config = dict(
    n_layer=13,
    d_model=64,
    n_head=2,
    n_kv_head=2,
    head_dim=32,
    d_mlp=256,
    vocab_size=8192,
    activation='tanh_gelu',
    norm='layernorm',
    norm_place='pre',
    norm_eps=1e-05,
    positions='rope',
    rope_base=1010.0,
    rope_fraction=1.0,
    qk_norm=False,
    attn_scale=0.177,
    bias='all',
    tie_embeddings=True,
    parallel_block=False,
    init='uniform',
    init_std_qkv=0.0846,
    init_std_o=0.0,
    init_std_up=0.0846,
    init_std_down=0.0,
    optimizer='adam_atan2',
    lr=0.00372,
    beta1=0.9,
    beta2=0.98,
    weight_decay=0.061,
    lr_head=0.00724,
    grad_clip=0.5,
    warmup_steps=233,
    schedule='wsd',
    decay_fraction=0.899,
    decay_shape='linear',
    final_lr_fraction=0.0,
    batch_tokens=16384,
    seq_len=1024,
    doc_mask=True,
    z_loss=0.0001,
    train_tokens=88390000,
    steps=5395,
    dataset='wikipedia_en',
)
Each number is 128 + 24 x the weight over its row's rms, rounded and kept within 0 to 255. Layers, rows and columns count from 0. Numbers have three digits each. The size before them is the row's rms in percent of the matrix's.

# v: layer 6 attention value, 64x64, rms 0.132, rows 58-63, columns 0-63
# o: layer 6 attention output (transposed), 64x64, rms 0.131, rows 58-63, columns 0-63
# up: layer 6 MLP up, 256x64, rms 0.202, rows 0-93, columns 0-63
# down: layer 6 MLP down (transposed), 256x64, rms 0.18, rows 0-93, columns 0-63
v58 101:147094107142153066122135141146091186116131145134141087093113132142108111143112125111163131132128178084082127100106125140106128158108141122147152129107097153105138143121122101174159108116125135
o58 093:143138123085092122175117124125146093143130100056148168115123137094099138163129113178099128126136114132099148099171125132098143142107124157134132168112146127105119157136125118147089161129145121
v59 093:138144101116137149130109125140142132098118154127099202104119138109128157111079137140117082125174111129128148138141131138105108116091135140145132161147146160069158106116185119145129112117132089
o59 082:104100155124098083104145145076157113174137116118156086126138107144138101123120151139139169150103122130151143114109142090157136135137156138131157145081127114146085072156144119148156105124124136
v60 089:111149105119129119107148157133161064114106127155140136108108123138157168120133117136112111123117123096154151110130139122095129088128175144136125159126147112114140138100185101112045113137128105
o60 076:153121147159115133094130113109100105139151159156107117147110130112104110144119160102135159104108106168117143153128109112175097114124172134124115118105147098146090084155124109162179140105088157
v61 089:112102122147102102126145104129121132135111131138097109118144124187149078169153137134168101124089157128100120122121112128082140117126151139105127126106144115138184135185132113113178149146125168
o61 093:142152155118172161143128122172152135117159127153135155115108105098136166117145160126127119098119124126086112113130121102130090131103112151132162170118095099072106117121073132120109151151168147
v62 098:165177107089109122153128114137132115120152076156174113090117096133116139091114138132096124169145137151109074090118103088139123130109147135130110118142093136157129137082134110111125110123138157
o62 096:125127109147142110107113156102137136141152109092078092122134170132144131144105096142106102139152115157145137125134125155111063161093106152121133107128154127160088115170126133135145131139101193
v63 097:114141105095138132167111103145125137132176123179154098092144106112118120125133128148134095155150134123074113118100123091101123168134110136144160095142118135185123136069134121160151118131147146
o63 098:107141123146102124115115147082155120142152104119099116083128159119170127116128102132112136101142115164139115093109139127126084150099077153108176150135155159150081136178119160145140139147118142
up0 097:136100073097136152166085139127107150160132121150135138105163100131111126143139184105104123137098098112148166098115162144163165115128105139137127154089174136122141111147104133111110105147149115
down0 093:126145130075133129111105145101153126069067130098133127102126142108139133120147094111172153158115106152140116131144163141109142142078149138139155171111103144137113127140126096146177127129152105
up1 106:102117120120140155162115091066130116137134127135130120128146124097111129147132155108155139143082143156135109106122141064104135110101086118127103160147116131079179113160114177124107121148131134
down1 107:150124124138136114136108119120136115096175168122122111135149120123189105103123114154135116144129112148123163139117149136093112171070134094165076139087178130131142161124125138131107101087119122
up2 124:161123151142146157101129155102105165110127107117131082131160182144123149094116109103152116142117157121114122160132132115118134121129099115124129120094139093137138122122093155144061120112153197
down2 126:127124142150135118165119159126126108116186121157133130083106120112113139108125133124107167120088166092135154102103122153144123104093109159136167108117149177130123150115162088101121132127180153
up3 117:120067063142130123117117110128163123131142099154166070119155156120105135135136135140157135147103144102158124109134081089133165173137117103120148109139127116119173138153128148111111109132114114
down3 118:151157154135146130147127108129105141129108130099079143129118092143110140113112093132131124109100112136103125118139097146129155125131228103123132141097117178112147150154135134115124172088123158
up4 104:138116101103120122114138145105109143137127131162130126164145106132142174095106153121122153188151105125093105096144132116143125137135116097124096100098057143142129112099148165125120134151188138
down4 088:144152107110100077107171135133119115088142121148114095119151136142102142136136087112096133163166107175138131158104131136120139109159109149130148189128158123086140091131115090154150119138136145
up5 097:078074130118165101106095102106122128136103121161092109110146125140096121125112120139151128158130126147099104121166136123145154132131132151146183166095101139100171115154125160100112132169143123
down5 100:095130132146128138116094133130166147124170090138140132081085150140122169088142136146108114124141096152106130120149151133116103180144146103150120079098139165097124153104177123107155116138128114
up6 089:143160071116123160115147134095140123137096144142131141151121120150115150146097182146163172111122115152137163111158122140145152124135117081099080086081129121164136092139138140133107104134122126
down6 088:112119132138086127110128099098124157070165134079163123159129172130135144116082169128110136145119109108195136153157140109160107120135111163120120104152104121154119126118146135150104108127107125
up7 091:129150142157120102128106140090129179146105117113140092133116146122129135123130124114128164166142098153107103155139131055147167130121104089145134121102150104134130123164085131168088119101126165
down7 084:154118123159115127121153106087156127149151129119125151119113130105088103164104139155167138141144152088096112095111096147139084170151112120142098108134127161140115111114166143125078124127116186
up8 108:123108104132127096157112120142099129132146155149167141109142131155127119143100182101146092120092175109126188142146129120116144141168114137065093143082113114135142146111120130092127101128148128
down8 093:146099096108130140141138120100125098166089138150125110150109127124142123159117136153101119104135172137096172162105140140065119147135105091143116142163091113177172123127114109103103143121153123
up9 088:118097066097113139124112129106158128131137117121148145121165162135107105136159149135177148154113124110104115123130094113111143125095140060137093122090120155102137143176128156140142116170109140
down9 089:116159127097128114106177129132140134125145156137118135088167067139132138110086126099164118108134117172142125151128151111128105067162136116139142141164097139151128105100134128155135166104087129
up10 099:125133121165146079112139137113127106120107124178121101131160143149132151159123103123148141090128130113142155081162137113131134130133105075141139130095120117142108068146073165141094112125163108
down10 102:107137111125121115114141084136184101088189127094118153099095158143116148116133094129115066134157135175106116139124129168102122129136122162145120141121163120122117112126111120136146175154132132
up11 091:179144080130162126109119137129121166131150079105099148167140141110127192113156122102125145133097140088116162139114161104110112120143082132117151152086106130111128106105116140114121117151129149
down11 083:154152125112076104145125176149150096119120145088115140119096124095144117139147128140162148100150078158109130131147084157137110120134143160115114134107129121098123124154136094148148198104148136
up12 092:142126129107203102117124112117137148144123102122124161099157126122135136123161156118126095101104155070117134109106137133113115166106158122129105164126101157078143170137108119108168102156112127
down12 089:123120132157070138190157136145163102134131167153160094123112121125095137096065120148149107110108108128138149128148142112150163104137138125107127117120115131118096133143154094155104160112143089
up13 098:144138125156149091106103102109136068196149105133140109136138147148173157084134092149117152127170114157106098132141107106118128128146147144128141121134097121136164131102081134113135101101130121
down13 103:110134137121066098156124164124125114125135120089144110163125157121124087145157143161135139142114129133123180091140125126124112136147158109160095117120115112115082144121120146135114179166076090
up14 102:120073149062147145127093123121134138129121147141144134147162169153140136121147100118142146105140143114145104141131143098109111121109124096151136121109115097062127098160120108146142088103165171
down14 104:133133167159098139124131137137103104125184157112141055148100122114087107089135113122132134132168145147144166128106119157141147136089120132111101114137109102131125121120111184163167119108120130
up15 096:131085117116131161121136119135149144104149108124144137128155175119120109105139136087185135131105136114119121096111125097118154154115107083120114134108144088118161146169208149114124128165151128
down15 082:113172084176160119179156130112091109140148143136122124115151129094113090167110121142073122092129116127140119138128126118117109127145117104146160112174132085149178121117108125157121138103143125
up16 086:119073163116148102137103151117107131161105133142104128153123133176124161130133110134136157154119096120168162152151115079104138167134169110152143128144110114105101097136141153104083098151109115
down16 089:110125094140080154135122118204147150117103125109122117125108148115094145113103141122146153145103154133183100118163105152175164099122111123140107076098122124118129165134111136144131122131118150
up17 104:096078129123163133131134128113119148122141131137112079152165141114107138109143108121139107145137173107112133112141156112091186156103090143092126097133108105160140148120116114145079145125185138
down17 091:122126127151143096153105129134097104147144117141157105132125129072132101163136144151082083134118128121110156108120109134144123177131117154147130130112149159155152101103113157120157184084148082
up18 090:163113146116150112126108117119126144188121109117165143165137181146122165109106152067137136129124142161141131082121158094127129138106108138107107157140142112134129115125082149114099085087127125
down18 085:135144127117119098134114135136124098130071101095103146139088137168137139114123114127125149142136130126131112151132122181075129146157159084126092143163172146127128138098106095133142089176100150
up19 101:146088085133182142092139147133138137100132098130138160102146154140128124096096132109083130115185155120106142108164131133101168180133102121096128094117136105133135144108156119160125118134157120
down19 100:088102133146142101109094066142104148133168133153110137149092146143121147127172131139131123150117103117130148097103111127107096164135124150155167136122181152137116116101075129129166147144129106
up20 103:155109099134133107171094111093135114103106132143116106146174158121123153157122130148155163162126172106147085067118146128154148138140108110136084120103146136107138127123095162110154112143158140
down20 095:104127138110077091084125109118113123188138153105110162141119134147148082145139135147110142130084130130115138099140124155119107164112123144146161128169150164140118151123104078142128129118093084
up21 102:136115120129188140142147141126127150179149154117134085120133120148193150145104159129099162159134166140077138104120113116104137138140120114110094153135102098107151118093107127098136087137116142
down21 114:159055122106140136141101182110147122137113139117153128106168113142145119129069157143130118117098154109111120111132135145120159105154097178131073142126134133150088108150121131127158114150129144
up22 109:155108099149168132121121129123135124152075104152129094135130127111097117154160132074174133167104156135103182109131143118116136165111127101091103159116104165136128142150110123104134147094153118
down22 099:128106154157115136120104119134087128116090135141121130165112115128126121127146148156155131102126165185109122117083109128142153143046138136136119149109124109140160131134099112128157183104149088
up23 079:140139097135161098158134069103183128143131093148089135134129163161175139114162127111138127109140095117129148107152131115146127164125117136107121097135140123116135076137146174102119120119175144
down23 114:141142116161179147137118094101152127161105097112124127115166124151167142102110136102169124117149140095134134127174109112122131157128105100111097117104060115145126128119124171105176111129132152
up24 100:128154142090144149157118112108160118147098131139153075135183136110144122136140177143139128155162162115119106140111140064148135168108123122117103095100165108145120127103145109130105134091132153
down24 092:087142147096116129077148125133112136165130138102117137146122090128126152114168144114150120118117139085129104132114165155163157098104157169173105107133111122123167101079111131155122109119101163
up25 115:142151078146132160114120094101193154109120080147097160099143142130159127127114147078141109096125120120138097108126091122144166153121120122124117136126146116117188131115116140103125137148169144
down25 112:147129188126112132125128155158147129123123135118145130132169123138113081069127133142090142104129138133115136101060086137106119156113133121143151112109148137167132106167145149092124100168140098
up26 097:119153139160126123167123117087101158131134110163158135106121111121114115135107149078123099122081138158089153147168112112156144139174109104142122117106161094080132117141106118122097081132135142
down26 097:157129118098143092123151159119102129105162124114138138080094151107103135122140151089099132084123103126142117112183137150139113140101160118171155140149131160138142133130166076120153108135161098
up27 110:150122105143124140137147100075168108146103074177121104119146111107158147126150124125118135139081127117127135090146181110148109138126155123161148103091136148122151113120139152077136146125169109
down27 115:111098128148173103097093159125099116126138131165133142140140119147153110128137125118136173123122143132143112155135122135095149145114130103115114176123165137164092124118070040140141117126140132
up28 092:134113122125129107106094090095130122158115139183162107118117137157148186096105123095091149180129120113135177133151106103158127148116166112149101129135111127134113093098134127104153110137148108
down28 085:162156138142089131123121147131136113138191110100072135143136130124147103134130130136117089094169105162095140102136133131073088084123143146161151112137119097101150154163139153111137136119124136
up29 096:176127097141144123188150119153119095127131118115084146102148111140154124089105141110147162112097172117101101067135129135115124133162148099092108151122146137104145141120148130102165119160133131
down29 084:109106142122120110193138124095130110117134118123169153162123150146144073186121152107129139110112139122148131130150165113128123113128108155145144104146115092133114120130088153092126173085119084
up30 084:117116086158144119175104115122163147113088102112104159107101141115125143111135129101177148130141120126147153151161111130138119143117128125117127102070154125129144071182121137149107135101090157
down30 079:117096125148099158151196132139127166149135098115121133104117131125135170119131135128108185106121134115126164123110125111108069167135117157141137089116099168131090121101111115143124145090134156
up31 102:166139121125108149148130119137142149172126096116112120131136129156151150100115165093130152105103104111100112117181130130169121163138144108151097082076177136104109115139123171125114094109148131
down31 105:112159136139132121154112145111131115081099166163119142126135129124117150127106121149127118121132086171163125141138118102148170100154135108078122109118133079157172102159094101160140107099162155
up32 088:142084138113142109103128082143139111115139101113097168104157190184092115080097103151125130115162154116143090128160107145134155134156129129123105125119133117145127121165128141127164103140148125
down32 092:119153119110174129140125106107082133127174150139142105104072136123125108151171100133149124155133127116110141101081157122133122186097118106127178162126108148138149116120121103126143095149153104
up33 094:121136135101101123168075143104180085100112112144136135138157137124157120127133121143172122110153131121133118104147119129185129119129130070111091101100173170135111121129146141118094135152159119
down33 094:129158086142115113117139121132141144153170159106122136090096107148109077119083143120114157124112154126119086092124158112140094171115151110115149147125128193138153153128127122124139117171138096
up34 096:132078149090150120144063132136143122089106077123129131138176182137115178103124124147128120105165125143136082127133166126121143112116123133105120106083130141159134124155130121109140124148142151
down34 088:116173142150126154146099126167080125126186136110132107178086147097114119140137138092090111107129098124122124101133132148164106133130119132122188133162160121137137128119114108143125155099119088
up35 091:143138130099122151149093136117163135169117133131134106129151150157139125117151210109098117103110115122092149123133122114108154055135138150134109095089181118125140146137128136116147131133167117
down35 091:119164153148109117111136118201135109137162132156119123116101119154146164124118105131146100130135135104142084129126094141126157112138107108083095148149152176129133084092154100137130132145124078
up36 100:111134142093137192155126137093162078166112107154159076101127125109145122113098131106137119177109166128143155137140104092095134109149137150094092115140124108125129132129148118128139120098142156
down36 104:112126127125143127145145110181124127151082172121128121115139120170116109104131114141113125090171131157123109156141151130137144135090083157141110101106127065142150156108116087119177114111156150
up37 099:141139096147126122120140124088155129121095124111140109130110153151179128119122162150146139109138138100150123105134160121132191174119107120105127106043147115104137098143178105121131119128130105
down37 091:134096124109092132092122166164124100135132110109147112150121170156160127107084116147142125143155175121147110187102109127141101095094128145146108151143136128119163142134137124100072116157100118
up38 105:158108115128185142163068090098172134143096109142153091164128106105151170118130149150126118161164132106104113122154148108107133116117140145139135094134097105144145127117098101161112124121113120
down38 097:133137104119168143141132059096161156144144094099164133121112119147115145134127134116159129162141093116131148129099138170138106105099104127162118147118139148126115116118060128122166115144081150
up39 106:100152112148151181146140103131123153138113099132151087148160160110103115146105199098129126135144138119080146096142114102141135127121085128105110140132132109116165131124174134186127117117137129
down39 101:100138128172139132113119147087146141128133146106158110077133135129089134127173134099138186114168132132141105143116106158123138165131118133141102097144125104186142107130117086106127076116154122
up40 088:115160147139152153143112119119134131178118140114101094141106113148148123092153119135100116120155092147094161153169091135170125130155127127117149113082169133093158094172127108129122096138133167
down40 082:114120124077119100143131119170140131114137120132097110111126137136135137159132118117122174165100104106132154119125135140120125152103138157142114135160151166125048151129120170073151141117122073
up41 073:132126069166162135143070111119148132141153075144106132100145115147161168106167140092135185094127110104137154145154126106129126148108115130110122125119133125142135109120119165128130095152150161
down41 116:133163104165158131139085100105148134145134095133092105123143127152146126091110161095154144113119114092121155114206112110122120124137095108119099137134112129155164118132102186136136118145131152
up42 106:141154122118148164143090094074155096132112164143124128118135143163144145139099135116107146137153116125114120081110095100162123095158102150152160169126115116122176114106118111139156129146175108
down42 106:105167144146131123130102097144126133173074095151172102097151114139125130105125097136111129128141163089147137165118108162111147111159101077116119113149146150137117140157165116123103111124085154
up43 098:134141146129129148132093112112153118118115132137146124130176120127117119127104133142161166123118165139165116109143126048150130134158120099144145130099095123173109080145066165118101111128137151
down43 100:119142142159074132105144144127156161135126134132101116137126125137145116096126139108136134141109034134116100129118127121147163150133119161187124144109158142095099119110149122094161152124087139
up44 105:111124117116138165168111120098120161167120111154164089122144147117126119118106154119162136126116109107122129111131166116105118102181110146144112090109170116111153133193064109116121110124117130
down44 101:145098106132129139147113110108105126110103100111147136144133112113124149121086154142111098141102090175143118129153100149058120118123153118129143199115126133121142165167125148147137167126100167
up45 113:112115116101132126130141104073137128158113119132117125123112124156141123160096120143133164131081112104140140082132156103151168133136131122134144123050162129126175100170140157154145096144153127
down45 132:109080151136081134143146122089133131155160157101170100153120131136124124153067115143125163118103100134119122167114104112142137118086164140120114101106163115114115120159153133154108119151175141
up46 099:149095102114150143121110116119130137113092142106133113089131116181163126105128083119136134118133101139111179135174125126119140165163150133119094085107156142137125106120175150176102110102157119
down46 099:156152123127095116100118100118123136125144142074157162137120173155122121138107186121152107119107115185131146109131171149106111146101127134145124141129111125094103161088140118153145110108102078
up47 096:115110133155117150157132143130117168148073130126098116120132149147114156138099151130138142114107128134129167154140140128099142157130147113093097144113113100087147093170122155090064113152173098
down47 088:151109122102126116110122152134140140085093092058159105094170110125149158134129107117127160119133169158173145154114125137123123128115152091134181142129082132114107131134128109130131153126172120
up48 092:102114094112134107134085140077100139108112099158172130100114132159200163134147127122115119147104116076126140120166108112161146160116126139142120118134081132120123118123131120165097133128152148
down48 094:096148159162151089140124125161131082122139187109107149133151148123134148115178156126112119085146116130159137138114159121117123121111132124093122132116159127173111109135138098122117113059123092
up49 092:129152126104165123118144185141146158107110089108144098101189106119140149087125158143105119118146157113138169119158129110137143113102091119125126096121163106147169118124113083139111132120166131
down49 094:110116101115135129086099170125078114147131137142139166127112133143138106130126125105115121113085088119134155115179098143092133164171152151143151067144131112139082136123123136159130148142164141
up50 111:096145091146130137105147102110157112123079102131137102159133112122153165105107158138136189158122128102115123110133172108118174162128112074112128120092126155141149099127124107137156140153128158
down50 099:127148132125151107099145111124094099127112120117091149140103089150109141082138118145137114148132156113103161140148110128093132088140190119147156173137088162084112127144123132133176126135171125
up51 082:116117118140120158117088088147179102121152110140079160095139162125135156113096153138148150129125092120103144130161130116089138150142110133088155140160126124123157129100146132071137099096155137
down51 081:120153122105102147133113146141079133154147146127153095156129117132139094151148138155101148125133150124152145136125136179128065126128093135143128154099132108087100115049147103151122150119131101
up52 092:170125135117139145151133132143166142147107097105137154122129138101135114145149149099207106164127175100082107153169147121105104155113108099124108164134160135120133114126128119142099088117114124
down52 088:103136159152104101200128093082112145117133142130102126155141132133120126141113099181123122081149125085119100115120147151147128145080122166099174160145106130132118126128119117135121152116110159
up53 099:144103135152163156151131163131151152095103098107118147125121135119175162102094141152128144140124136097096099096162122134065122113101130116129128128113134150139119139139116145112142059179102139
down53 085:082102165127124113151122071130143113152154135133161092171105137140121161093095141156145133107131132147094089137130107124122125108106114135105183153118133148097111170130126161142160145092134137
up54 093:120103124128119110133115119142145128113119135149138124112108114168118112082145172135141105115078140125117139111170098136099183154114141120094116155150164106083151128182116119164114103178127151
down54 097:145101119140118137111149085093113132136144101129135137119140124122165193145141085097094160160125162083129140124106164151169123108116105150130105095118136139135130099129146137097118177094160126
up55 111:146093111087139130128148094118134130129117129149098089148148111142116122085106137153159153170171091070067161133138122114122122158125148120130126116127134126121172134145127112118146126163181114
down55 124:100159139138155147110172119144106098190146092150122119147118141104111122094107139146146100100120107119079116133172127102109128107158098087141129105092121135126150116160115150143161117149157165
up56 101:141129100093127111185101107117162185156103148148137143112109119126127158153147126092156111136140104087121182164135105115139115117160104113129098118147136103122133113119144150171091114107162129
down56 101:168116110149129100126116134173124143168084120130098132152132146118131174109116145137158123186131134122095136171096135126060110126125132143117142130138137098102114098100124112088140178145116130
up57 095:123123122124106139108113141111135140106118132163123124161129129105140142132106128162174106102144138124108132131144147090084153150114108101083161154130105143136147059124132138094069124175158166
down57 096:131138132110139116110120116149160109113153105073124141071139140125124100153130144131157159129108158103152091132126136130133114115079146101147168145143109112120123188134136166148147100172088100
up58 110:120148103150144150159100115102140125191115142124121139184107101132136152128084167111126113162129163110131127150161111111158127117156129142063136163134113078125138109161151126131151114112139123
down58 109:090131084129107151114125130143118128142101096118128149092120132163109105127153077140087139135101148124136117135132100097174127170144139209120149150125159108125102145155150091150133135121129139
up59 094:116121061100160158130116135113124157172127114160096126141124135147142152118157134125133172176150144115117116096152127112182144115153124125145126137100093133132157073167132132102093114143128147
down59 090:160146129119157158113137105129108096149132096120126116113127103146105108114118087107105178142116141112114153128131136122145121138179129098115130187118084107131160108159128147078088147154162167
up60 098:111094120115137097108121135138135096123114107129131134154188121175157140111117127125127105109121161111130105149144116096104168153107120133053122127094116118163113173162152142079117140146138141
down60 089:130142129188132127134126083139143123104184171139111131121117107133133085134129112119085128092132128133133126130127111157144077116106157121125134113119189088176148179121149132103125119103120137
up61 108:097088082100165116123118102089127105128126114165137144140173146143122134133119148121133166165097123162162109116131154059133119160115086096140096157120160123116145132140120148133105106135144125
down61 111:139139150111110147161127096120130100090098115103132122121117108128130131148126117151169123150136135165139185124105157120059106172085119138085146121137178139143100160158106117142129101115123132
up62 106:139144154151223140144095112121131156134129074135132113118173119136142144095126132087112104096127174121119180127131113107117150123133146109133129134106144127130107103151076112127106123133132144
down62 106:144114154175109080142125120157154123150139105110144098118091134143146104153089156094137135131086133132154136153122151113118161084106150120123088132141128115072097103166176124146125122146136143
up63 085:132135105114112095125061113141141147177117162109107133150136151183107135117144111117169109113103105094127129124138111135136130130106118089135082132080153156132120135164153141135097085159130134
down63 081:093128144119138122117118132127113100127159164205171156102125106121152155165091112110147135134157144148105125114142094087120091104121119141139101114129103128177121145109132095174146121143105143
up64 108:182145071089154134115143101107146121123135113129147117143119165101140146128162112110187138129110098083126104121132128059140120158132133094136117120112106142140139128122132154151128132168176126
down64 095:121145135135142118129150123142100137104133121105158123124132102131151114104115113174073139116188120127135175125113087158137127105158121183112081105108140144171128075139154144129108106110134155
up65 096:129132129103119142134139160121163096099096108109143141109106154157134146102118131131166194105131138111150108159143114123084146148130139090103088138094118090155172098134101133088130124130141165
down65 090:104143095112138129121098124151152140113139139118134134089126120103109125106132067123142133154115159067137131135121104131131140125201138127117143122147126144123094149134207176137130133094114143
up66 096:149088131096133138175121097092095130195152131141157097103141151141123115106103175124138139145156093113140153124116176106098170161133124145113121128103137109116126128133132099128116079131112143
down66 092:147139114128134163081091122134105118130134104132152162189112119090148105113149125104104148093109132120138096141166121123094112130127130111163164069125114175151115148116119110130128134173159143
up67 111:128114110150116131136152116139133106141101101135079091158143119191152141128106158101118171179140135105121123069137134121157160138131119131083087131127155097136143114102133127105149123101159150
down67 099:076133118123154118120151121107154132127108155109151176154137094103156094133130092169135116117092127187113111107103153141105197101101152148125112135109089151115133141136120140133137104141145122
up68 110:152079106145154179164132080157156151141120107142143135105136131147152109138153156117155091126133128121132113126139092142119130127097128097118079135079129150074137111110155163125132143170136124
down68 113:131070132081134114123117107087132124138135094121178198091134093137140158124120129071162145128136153098153095172135156115128145146139118115140142146113116120120113145132149136147142138111095138
up69 095:128139101110143155148086128120151114131133130147156106099135122136134164130129120092126122165120126094154200160121114105137116122148132094118114109149136088152113116149081182158087112096127160
down69 100:166118164130136090110114106112168126132132110168177128118179129083141152149119138106152133159084173116148127139091108149145142141139131073105134096097127102139122148093119121120136146117120106
up70 099:121144103161114165107120141129169122131108092133142102116123158182150149085116150094129133126088104116112144156196089124149124131107102122116117084086160133136130138131159144109127148099146140
down70 101:130111145121125135129123125156144104062148165135123084116140121146139087095076148158145118128134128153145106114133111094143178102183132156100148122152149088142142131157120102153115113150134100
up71 114:093098119136150115143105149053183112147101110116145102163135142109127134113151118115132159142120149130127128113166137118114165133127141155141148144131109143084126105190094150147084110146130130
down71 134:113123126137128154163138128093145156159158122122164136141136122149120155145140122142160088144130103115125116111113151184088134132120141071109099073131094153111077151091154108093125127131145130
up72 098:130103110107131156129133126116136126122128128170134125090126157189126128084161117108167142122149133122146141114140110133172120125107112077131079147113141133113158079164102162090096125125166150
down72 112:139129090097166105114156150086130140083068126170159125122118118111129192124167103127126135125135131118128130157135107141121151146159129083143129139117124083116168121121112144100110143094118155
up73 092:109094098145169122148138126124132118156126143116147122104135092159145133179151173123117124136116119144110150114140125049118150181095087159091124142118144088130141129134099093152118124134119129
down73 080:092119146148113135090165152134117134138171108108121124121162124107094128096095143156164119123134119136148117130098145129105158192125093090112154122107120114161124091108106093125162155155167146
up74 109:164127127158128142130120113092164147137116107108123104149180146154140110123132161080141148127137194084117119130117130138159124132133135063143100136111083118130143145094110157121099117094132145
down74 107:143142122119115122111104117152147098144162157104136124114145108112138160117133106139116092115157138129152126116100063164110124115160107170170107081116141159159189126112155104127088135146131122
up75 094:133133105111124141125139133117163102168132108131137132119167158127102092102104127071147145155146144125101137112116112070116124158129081114118127167146172083125148150133141156133108068140112133
down75 093:093114114175099097147122133115104109099177130085123172091181151134121149141121146177071130127120100148167135131140134161112135130136127093128112119151111115112160099147136140132129105142109111
up76 103:169138150100144121142116130142104130110113114136110154126155144158126155106124174131098097144168117082107145159177116128127170149119136128077102085106153130104119128135132144118160093085134166
down76 100:095087151115127150116126172132148161141146151131096155116132141137084126125090114120142113138127081141141150124115128120117176095187101170094100096150143131129085137126118101165149122128130156
up77 086:152134132107166129137104094152135170180138093114104101078127140142137136124108167097147157129147142138110086110125161131096110122144114144106127153113141077143155153166117115144100118085145106
down77 080:084128131179113146148118098184133127121132148141133136149113115146092099122173126159116087144098100127138123150147123127101130140136146090144120112117096189162138115108075107143144121134089133
up78 086:124141150105161096108113129133123087118128126103114160091138164168163141096175136121107130111093107069094147130145078088114127177148105101139122120144125126126119160122114117128133119161153140
down78 087:140127086137093129160152146121125121140111152163126091158150119109112126155100139132118147152162127104114115173111136132155150106156156152137095126155106148128116085079076101176104120124110098
up79 082:100118135143144116125106154109166121092090127126107101101110152137145187094139104172196144116137164110121092130097146127130127140118103143122138128118131161152152093166124126117109138121179142
down79 081:131169178077121119149092110092104125137167143087065166143113089159129111135127124102110107118109156160127114142118117122119108128124153104126166162143130127123147142108128144160160124151096142
up80 094:128116112112129121134086152134113151181112134101084142132151127140143124099170124125118145115120095089129128142160084139143110141124152114104122153104162134096153099184138128060095123151141146
down80 087:160123114112130119162129163107123135109088119092111084153158117150142152169140119151120129130132133139117149105090157111100098122081177133133133183119096127147071149155128121110152126105132099
up81 104:160101124131172117115103134117130106121145140101144070096119189137115117071142166141176129128140113124142124164167133099101164163102098153131127099140131124114138130148104129156102118116147133
down81 097:146117116127120125119139168126137140079134107188147151144103117151145150136091124139165126132138133132075156109077096069130146091147132162114100158159129157111114131129140114134095128132107162
up82 115:147126094126155127121135059142138160170128121114111121118125107118157167131133186125124108155132135106100128126134107120118137167146142084122077106148118130097168102119144135091127123168132177
down82 108:137170131110160134140137120141114095115117143112115157103124120118085115147087185097196079117125114126140110112134142126152116123175103082146093141147153118128121158122108138136107163156134121
up83 106:104123121098136157146104138118204157136086096118137139162126129135115113119117157093186148156137143112135125140145136148122119147113135140059115127107146130138153093142168112107131096133111162
down83 109:164126130119124146104162107116108116168118156155154152189132124123127104108131142066082128131114130149112132103122099113135086142083163120115164155181132111143128163103138134124124122095111128
up84 090:170148140137142111131143099079145114132087150115105067129127136157144144127097104142100124140125124126127130134140107056129161126169079179129119110149157143158133108123098107126136112108143128
down84 091:131167119136134150155160155141112089141154137117121131174094119123103140084104141107095112070146134146125130137165126104130112156170145100127124120139100129149108156123105151156085158130078104
up85 105:105122145136131112133111103096121122138119132153118068100129132130114154130104111137159118180092111136111127147132135114111131152120146120111136138067124139149157158112074111107145116162181192
down85 113:136097118164117144136118153098124116163138150170120125145118125176160116158150141146092108130121097132119080167150114083140121115106119124133117123127143113162102127086074125113111088185138135
up86 088:128130136078149081181076139136113111129109094108110112149193149141120135128137141133109122136121120064069148155110149099119149109143120149142118141133168140132136144112122137116127123153161118
down86 080:147151124160102123122106189127123133137145090100146154115107092115144098139092098159130156126107077100144141130143112129171102111136164139153146125157106132143110140090107155130170163118110098
up87 079:134087072125150098130087142101148124133140139132097123118164154137169114129121175095131141111141125133096088122175102113074159126161085127120105108114119164147110136160103144112130132138133138
down87 105:154153085125160134167094107105139131123122104165158136129167178151139134114097148093159125105128110112111155106167134093120133131140091096121083101102116129129139129140098148142111125136173168
up88 117:117141119125133156154067109143139125124119121157117121135138115122125151134146203143177113107076120090115122085122094119176157145133119142139096105130145134108152122166127167087116124116140129
down88 131:094127094155155139142114136096111162124150119102219106112114167132112140151125124160157114119134127091106133097130155103123122115127082130156115162112134149146082137119153135147129116152110098
up89 093:118121108117160154095121128113142184136115130128141091061119147135091125087077082130167132166143138140139123132138127139108154106151120129129124158118145134150168154157146139165129083133125151
down89 088:156114123120126165167128142125103091102122121133151142161126124118163150157125185130091130125110113127097144125115114119147158143085139130131101137134155125114093108110125147116124185122128040
up90 086:100110122092158146150131143109154159132094128111169167133165116112102118105096152127140103111164103114113094136150121122110166114129089135097153146095158080146151170143166108157131104136133118
down90 084:148123132101128161124146119130066108140147150145116110191106158086147124129164138124120181112120147128146156130113112113110109162121155132120096112141139158139106122116081083095141126168107105
up91 097:152137111093149153159116144107101127147132178151133146078111126142129177119154161109155136112155137108146132077110157098130132149126167080124096159112101106148141099124091148101121143138146123
down91 097:141147117121149133153100121125139149130092119147121116125140185152132173117135133134077121112141104087117113143084151142108126140166112093108129145150137181144065120131155077106148113145111128
up92 100:106099102104117133157158095094111103165102092161164129162179120121112110164128111124125149171168139141113122131156098110126129182146126094090109145105121128093124122109153124133162132146131141
down92 100:173162112086158104123109147094151136136142104111096128084103178166140136109121108102127103137140154110113124125140101159141076152146114134105127160137155122095109145115176131134151091136159128
up93 105:106130107133175094106129106117121113195145107190147114137150140099123166106124109099130120173124113094111147125143089120125113123118143117103151097145100134128152134174156111129108101135141169
down93 115:117146111135100131102151132164137194178142109090133098123096129107135093105109126136134118134104129144133136130149110122152133091105094126121135180116146149115134166138161069117107153124095164